Part of a small language model's weights.
Size: 8 layers, width 96, 3 heads of 32, MLP 256 squared ReLU, 1.71M parameters.
Architecture: LayerNorm before each block, rotary positions, no biases in attention or MLP, embeddings untied during training, normalized queries and keys, some layers without attention, local attention windows, gated attention, hashed n-gram embeddings, an embedding shortcut.
Training: a variant of Adam for these matrices, 6370 steps.
Each number is 128 + 32 x the weight over its row's rms, rounded and kept within 0 to 255. Layers, rows and columns count from 0. The size above them is the row's rms in percent of the matrix's.

# layer 5 MLP up, 256x96, rms 0.22, rows 180-196, columns 0-95
size [ 92  89  98 108 113  95 106  91  96  85  86  96  90  99  87 107 113]
[[112 192 143 115 121 105 130 117 147 186 222  92 120 130 100 109 119 133 124  95 102  85 125 128  98 150 155 128 121 185  94  59 126 183 118 116 123 105 187 130 164 119 133 152 126 167 147 113 112 117  95  56 156  90 116  90 129 127 149  76 140 182 134 138 143 152 151  82 180  87 143 164  88  83 114 145 157 193 149 133 126 139  85 109 102 141 112  96 150 129 150  76 160 144 162 198]
 [181  89  85  99 105 193 148 149 148 123 132 150 108  91 149 148 103 171  56 106 157  49 187 107 128 150 106 116 165 111 135 149 137  64 156 179 163 152 129  96 156 186 113 117 150 142 123  57 128  95 150 171  77  89 132 130 186  95 109 143 130 158 139 111  92  98 129 129 117 154  64 137 122 108 139 157 119 142 112  79 172 101 145 119  83 115 122 158 136  88 140 123 130  56 146 112]
 [ 77 123  89 106 123 154 133 134 139 134 147  90 156 121  58 165  69 146 156 125 180 140  87  72 164  85 135  77  91 144 178 110 157 169 115 166 133  97 129 139 157 159 143 133 113 107 108 123 122 119 151 117 104  96 179 146 152  92 171 161  95  86  53 180 152 118  93 164  96 111 191 115 124 125  96 171  85 116  97 118 163 113 111  78 131 108 110  76 183 133 158 103 183 150 138 163]
 [106 111  97  93 112 103 143  39 123 102 104 125 162 106 106 185 152 111  67 161 145 119 128 135 185 188 123 159 145  88 120 101 151 117  97 171  83  96 101 168 122 111 109 123 176 152 104 124  80 162 160 146 105 108 105 150 164  89 139 191  70 171 133 131 115 136 136 115  90 180  72 164 151 135 135 181 133 134 188 124 152 110 122 136 174 107 169 126 176 126 139  50 141 136 150  99]
 [156 137  89 145 175 167 108 107  70 108 122 120 155  91 124 110 103 121 115  79 115  95 184 126  75 160 116 124  80 102  64 154 123 123 190 104  98 106 156  99 121 129 108 152 152 144 137 115 156 178 139 171 169 160 172  54 178  98 123  82 140 150 148 151 130 133  37 178  99 185 124 114 130 136 129 146 109  95 138  93 167 130 128 191 181 129 130 122 136 111  75 113 138  81 114 107]
 [138 125  73 117 150 149 110  64 140 192 106  78  68 115  75  96 152 125 183 101 127 203 131 114 128 123 124 118 154  91 110  73 108 149 148 143 123 127 202  99  99 118 134 102 150 117 139 117 140  91 132 135  98 112  95 130 155 147  73 148 114 141 112  98 140  79 165 124 102 109 139 114  93 162 175 146  76 140 118 196 127 178 199 167 114 162  93 135 111 158 175 187 137  94 163 134]
 [130 141 116 104 145 119 176  76 126 134 120  67  84 115 117 110 159 105  84  99 150  73 102 118 153 155 121 128 136 161 116  77 131 146  77 109  85 161 148 148 100 129 147 121 128 128  80 136 144 117 162  98 168 109 162 136  90 127 112 143 121  61  94 159 200 105 143 140 115 205 163 117  96 176 183 124 174 178 164 168 150  82 136 120 122 154  76  92 141  85 177  83 161 121 155 191]
 [158  99  86 144  85 117  84 132 157 173 132  79 148 156 169 111 158 125 160  95 112  69 123  93 134 108 149 163 137  67  96 151  95 114  91 132 110 175 168  63  71 115 113 113 105 112 146 160  86 153 159 188 121 112  95  82 112  98 160 127 105 145  94 161 107 108  99 135 119 146 141 138  92  67 136 138 159 140 146 239 141 158 112 111  87 178 135 104 165 158 132 107 161 151 152 164]
 [117  95 165  90 145 119 129 193 120 109  80 115 164 137 130 182 154  97 101 132 203 143 116 127 119 110 104 166 159 127  87 121 113  59 156 121 142 145  75 154 110 163 163 181 135 116 104  97 118 136 133 106  46 127 137 148 162 127 159 183  36 148 124 113 124 123 120 146 119 151 141  76  63  82 129 143  74 123 135 100 150 136 138 158 134  65  78 144 177 112 104 124 173 166 124 150]
 [150 110  89 130  57 145 132 142 148 104 102  57  57  90 147 168 122 153 153 135 118 151  68 123 113  79 143 150 121 103 161 126 100 136 125 146 100 127 137  97 123  78  92 141  87 152 153 105 157 174  73 163 134 121 115 160 131 115 180 123 156 188 136  98 149 124 132 147  90 153 121 113 127  75 158  89 151 156  86 221 149 155 134 125  81 166 139  56 172 163 169 120 102 111 162 116]
 [149  87  43 116 173 178  99 137 117 207 145  74 108 130 128 162 135 152 174 142 200 126 123 119 144 149 115 127 128 142  93 123 119 131 122 152 116 128 160 114  83 165 123 122 147 139 190 205 164 106 114 184 139  67 110 129 141 149 164 118 118 122  88 135 130  78 128 134 146 167  89 162  95 166 133 111 101 113 106  99 118 192  54 171  70 133 138 144  93 121  77 119 116 156 108 116]
 [105 114 153 142 164 216 111 177 104 116 127  86  97 118 111 143 162  91  81 120 160 121  95 200 105 150 150 112  90 140 107  98 158 117 132 154 100 133 157 132 154 126 125 109  96 180 109 148 131  93  87 163  56 131 128 164 125 167 147  86 127 117 113 108 133 101 166 185 135 169 146  63 141 129 155 143  95 118 184 118 141 129 122  68 160  76 181 104 102  66 111  72 119 189 112 130]
 [137 100  83 142 143 162 191 147  98 133  90 112 146 116  60 100 112 119 154 144  95 139 142 176 126 174  73 142  91 103  76 144 132 132 100 158 137 131 114 127 139  95 175  51 137  72 105 176 158 103 166 159  74 174 135 172 182 132 177  88 109  69 165 144 146 173 103 126 152 176 101  94 114  99 108  93  95  97 162 118 155 135  79 127 107 196 146 111 127 145 134 138 108  97 147 111]
 [169 155 151 129 121 185  82 101 141 130 131 147 147 119 118 120 139 100 131  57 139  98 202 115  91 108 102 132 147  79  86 110  97 105 135 158 105 111  57 118 127 187 154 139 152 151 114 127 187 158 198  71 105  92 149 123 175  89  81 115 114 128 120 137 159 125 180 120  60 148 148 120 162 119 127 127  86  92 199  70 131 120 134 156 175 178 139 147 130 151 128 156 101  90 130 168]
 [161 118 126  97 131 120 131 135  72 149 207 138 181  62 142 130 113 136 180 192 119 154  77 170 115 164 131 128 138 144 140 160 117 133 151 104  69  86 127 156 169 112 139 149  58 131  80 104  66  86 132 100 141 112 146  95  67 126 145  73  99 125 169 132 118 111 134  90 105 113 124  97 106 163 156 171  99 140  90 198 127 152 121 142 158 183 109 150  79 119 170 153 136 147  84 123]
 [134 125 118 100  42 141 188 107  98  98 140 140 160 104 119 113 150 144  64 130 188 128 177 230  96 130 102 174 145  80 112 145 157 109 112 159 124 125 152 157  78 102 122  90 114  79 104 140  79 104 142 159 124 130 174 133 136  81 132 132 127 126  99 132  70  76  82 135 138 162  78 105 138 142  68 112  92 135 147 162 161 114  88 106 116 158  87 117 140 148 163 157 140 120 149 186]
 [100 155  40 119 143 196 140 123 157 103  83  97  78 159 134 129 176 140 127 111 130 123 156 123 112 162 143 147 137  95  73  96  88 138 194 103 103 138 135 147  37 144 134 119 148 130  99 117 190 120 101 147  86 138 111 112 161  72 120 107 137 156 111 120 146 185 150 188 115 190  64 140 146 136  98 141 101 142 130 149 160 100 167 153 128  89 105 153 148  77 118 153 100 137 114 192]]
# layer 5 MLP down (transposed), 256x96, rms 0.196, rows 180-195, columns 0-95
size [ 98  93  97 109 108 101 107  99  98  92  95  98  89 100  89 101]
[[168 135 112 152 106 151  90 139 137  94  37 143 188 131 121 132  95 151 160 133 128 102 166 134 163 161 113 144 135 101 104 175 123  79 118  91 153 135  90 101 140 166 100 218  74 172 134 193 123 145 128 144 110 111 114 136 114 129 113 115 123 117 176 147 162  64 143 179  84  97  84  73 168 153  83 172 141 119 126 179 144  85 165 124 128 101  91 142 153  84 110 177 144 115  98 110]
 [133 116 132 135 162 189  75 119 128 116 195 173 171 156 148 118 154 134  75 143 142  62 126 108 135 113 104 172 157 155  96 182 129 132  68  86 102 134  90 109 126 115 131 143 200  66  80 117 109  88 123 191  92 152 151 163 108 127  83 110 123 179 101 130  95 130 128 153 130 135 107 107 146 139 198 183 106 152  92 129  71 161 124 163  99 128 128 117 106 133  83 109  74 144 166 155]
 [110 128 161  99 129 184 171 122  81 134 128 193 151 143 184  75 129 148 122 172 152 152 206 175 132 106 141 141 115 138 108  99 126 117  96 155  95 130 156 133 149 129 148  65 165 197  71 146  25 110 112 106  99 144  90 166 115 106  70 149 150 140 119 139 111 125 114 103 159 141 112 124  93 136 139 116 171 165 115  95  65 174 148 113  92 130 130  65 131 145 130 129 105 117  77 147]
 [156 153 125 154  97 113 174 156 170 132 154 134 101 133 144 128  97 131  60  68  77 110 132 151 117 102 130 127 132 124 170 160 120  84 140  89 143  99 101 153 116 111 175  61 169  71  94  87 148 137 107 207 130 108 159 128  71 125 137 117 186  88 114 130 146 147 179 159 197 146 115 128 142 161  97  86 118 127 171 116  74 149 194 106 134 111 105 154  97 195  96 138 114 164 106 147]
 [ 81 111  64 107 160 101  88 173 136 122  90 106 145  99  80 123 148  58 145 132 104 123  98 113 102 102  83 123 126 134 172 145 180  93 169 118 109 156 176 113 134 156  61 150 109 143 160 115 158  91 168 255 109 105 106 104 129  90 120 105 111 106 106 146  91 171 152 128 116 119 166 135 112 126 129  94 143 129 120 169 131 152 163 165 102 169 130 154 128 110 156 105 152 149 192 124]
 [ 72  87 110 150 161 115 175 136  74 142 113 161  98 161 217 126  88 165 122  81 111 154 145 125 163 128 112  80 114 149 143 151 112 141 111 135 166  94 118 161 128 130 140 164 141 105 157  95 124 148 106 131 105  77  85  71 189 179  60 175 129  88 119 161 163 146 120 105 156 122  99 133 105 165 168 124  89 108  76  93 123 129 167  68  90 138 108 131  93 143 127 180 197 141 128 129]
 [151 135 171 177  91 170 113 171  73  79 131 162 160 164 104 130 101 215 152  78  85 204 126 141 129 164  93 129 119  92 167 183 110  93 148 168 148 105 169 145 150 102 120 129 122 109 109 145  82 117  87  67 131 160 104 147 112 145  92  73 142  92 181  91 123 113  89 167 141 113 146 164 147 110  85 100  97  90 110  75  99 124  90 132 164 155 155 109 103 108 153 124 115 155 141 139]
 [148 184 201 128 111 101 145  92 168 125 163  97  91 150 132 107 101 120 155 122 179 131 100 121 170  87 143 115 149 182  89 111 125 196 159 144 138 101 126 151 142 144 204 111 153  95  52 110 105 117 112 101 148 184 121 171 118 155 138 141 121 163 160 125 201 126  82 170  91 136 130 129  94 133 119  88 125 168  98 126  59 115 109  82 135 101 111 192 108 128 100 121  99  77  85 125]
 [150 127 127 119 119 154 122 131 116 127 172 123 143  61 115 104 111 125  80 151 116 107 154 163  64 113 129 141 122 147  68 178 106 144  99 152 122  94 158  97 170 119 192 123 173  95  94  33 138  86 126 154 128 125  94 155 140 130  84 158 127 150  51  88 138 203 131 137 191 134 139 123 133 180 170 148 121 102 162 126  58 123  82 109 161 153 118 108 169 156 138 118  92 177 130 144]
 [177 127 133 152 122  77 152 133 186 190 134 117 142 180 154 148 180 118 113 144 139  85 111 102 136 131  85 104 120 131  87 137 165 187 129  76 153 133  97 137 131 132 167  96 177  65 111 139 182 139 123 145 171 119 150 100 158 107 182 145 111 126  17 125 118 126 147 140  46 125 164 114 134 150  82 112 118 135 141 104 164 101  91 122 121 112  82 181 106 126 113 129  80 128  77 100]
 [167 118 166 166 112 132 161 127 117 136 165 178 118 102  84 148 136 171 104 178 111 177 123 129  88  80 103  91 122 113 110  38  85 142 134 154 109 127 119 170 138 109 122 121 101 113  83 146 207 105 110  85 135 124  75 132  96 130  94 149 112  98 181 164 153 116  87 142  92 111 113 110 117  89 110 180 149 161 212 145  76 136 136 118 194  69 104 166 151 109 126  96 126 137 116 159]
 [176 119  72 160  85  87  77 157 172 133 103 101 113  80 106 161  92 118 156 151  98 100 158 100  80 162 136 154 146 114 104 130 143 140  77 102 110 141 181 136 155 128 124 132 102  97 131  91 168 146 134 203 142 197 111  66 156  41 173 132 155 145  94 133 126 141 127 141  91 110  98 129 178 123 122 146 122 145 179 134  90 105 115 145 153 108 191 126 141  92 150 159 140 103 201 101]
 [122 101 131  91 146  75 181 128  86 104 136 217 163 126 147 199 145 123  69 137 108 128  84 124 131  96 112 160 161 113 105 170  85 103 122 133  99 136 145 174 134 110 104 122 137 136 156 160 110 181 126 154 169 123 172 142 117 163 171 112  82 215 118 150 102 150 130  82 154 110 119 149 104 119 173 135 133 106 134 128  22 121 111 111 127  81 126 175 101 104  90 131 116 110 184 129]
 [167 167 129  78 101 170 110 132 130  92 131 117  96 111 127 143 129 156 127 116 131 124 105 161 153 162 128 131  94  94 163  97  78 130 122 110 218  92 124 129  97 134 179 172  92 106  96  44 142 141  68  86 159  79 112 149 105 118  85 143 102 175 169 152 136 157 151 159 179 108 163  96  63 123 118 114 133 145 176 164  55 185 144 110 155 170 155 143 134  98 126 171 128  92 122 120]
 [145 119 172 114 160 187 149 134 139 105 126 127 164 138 121 104 140 101 101 166 115 156 123 157 197 126 127 117  61 145 130 128  64 147 105 151  97 140 151 151 132 117 123  80 118 103 100  92 134 194 164 100 108 105 107 156  75 162 120 133 125 102 177  80 132 139  88  94 160 132 110 138 182  83 155 127 115  73 152 130  30 189 166 106 189 124 132  84 112  87 112 173 163 162  93 118]
 [185  38 149 165 104 145 132 130  89  76  63 138 158 148 131  75 134 131 101 141 162 144 141 146 117 138  89 134 136 171 120 158 164 104  98 127  91 117 166  91 116  66 106 128 144  69 145  81 109  82  99 240 138 143 154 150 130 147 125 144 126 134 145 150  85 137 158  83 160 167  97 144 138 205 110 113 117 124 121 153 107 126 172 119 130 152  70 168 133 155 114 134 153 132 123  83]]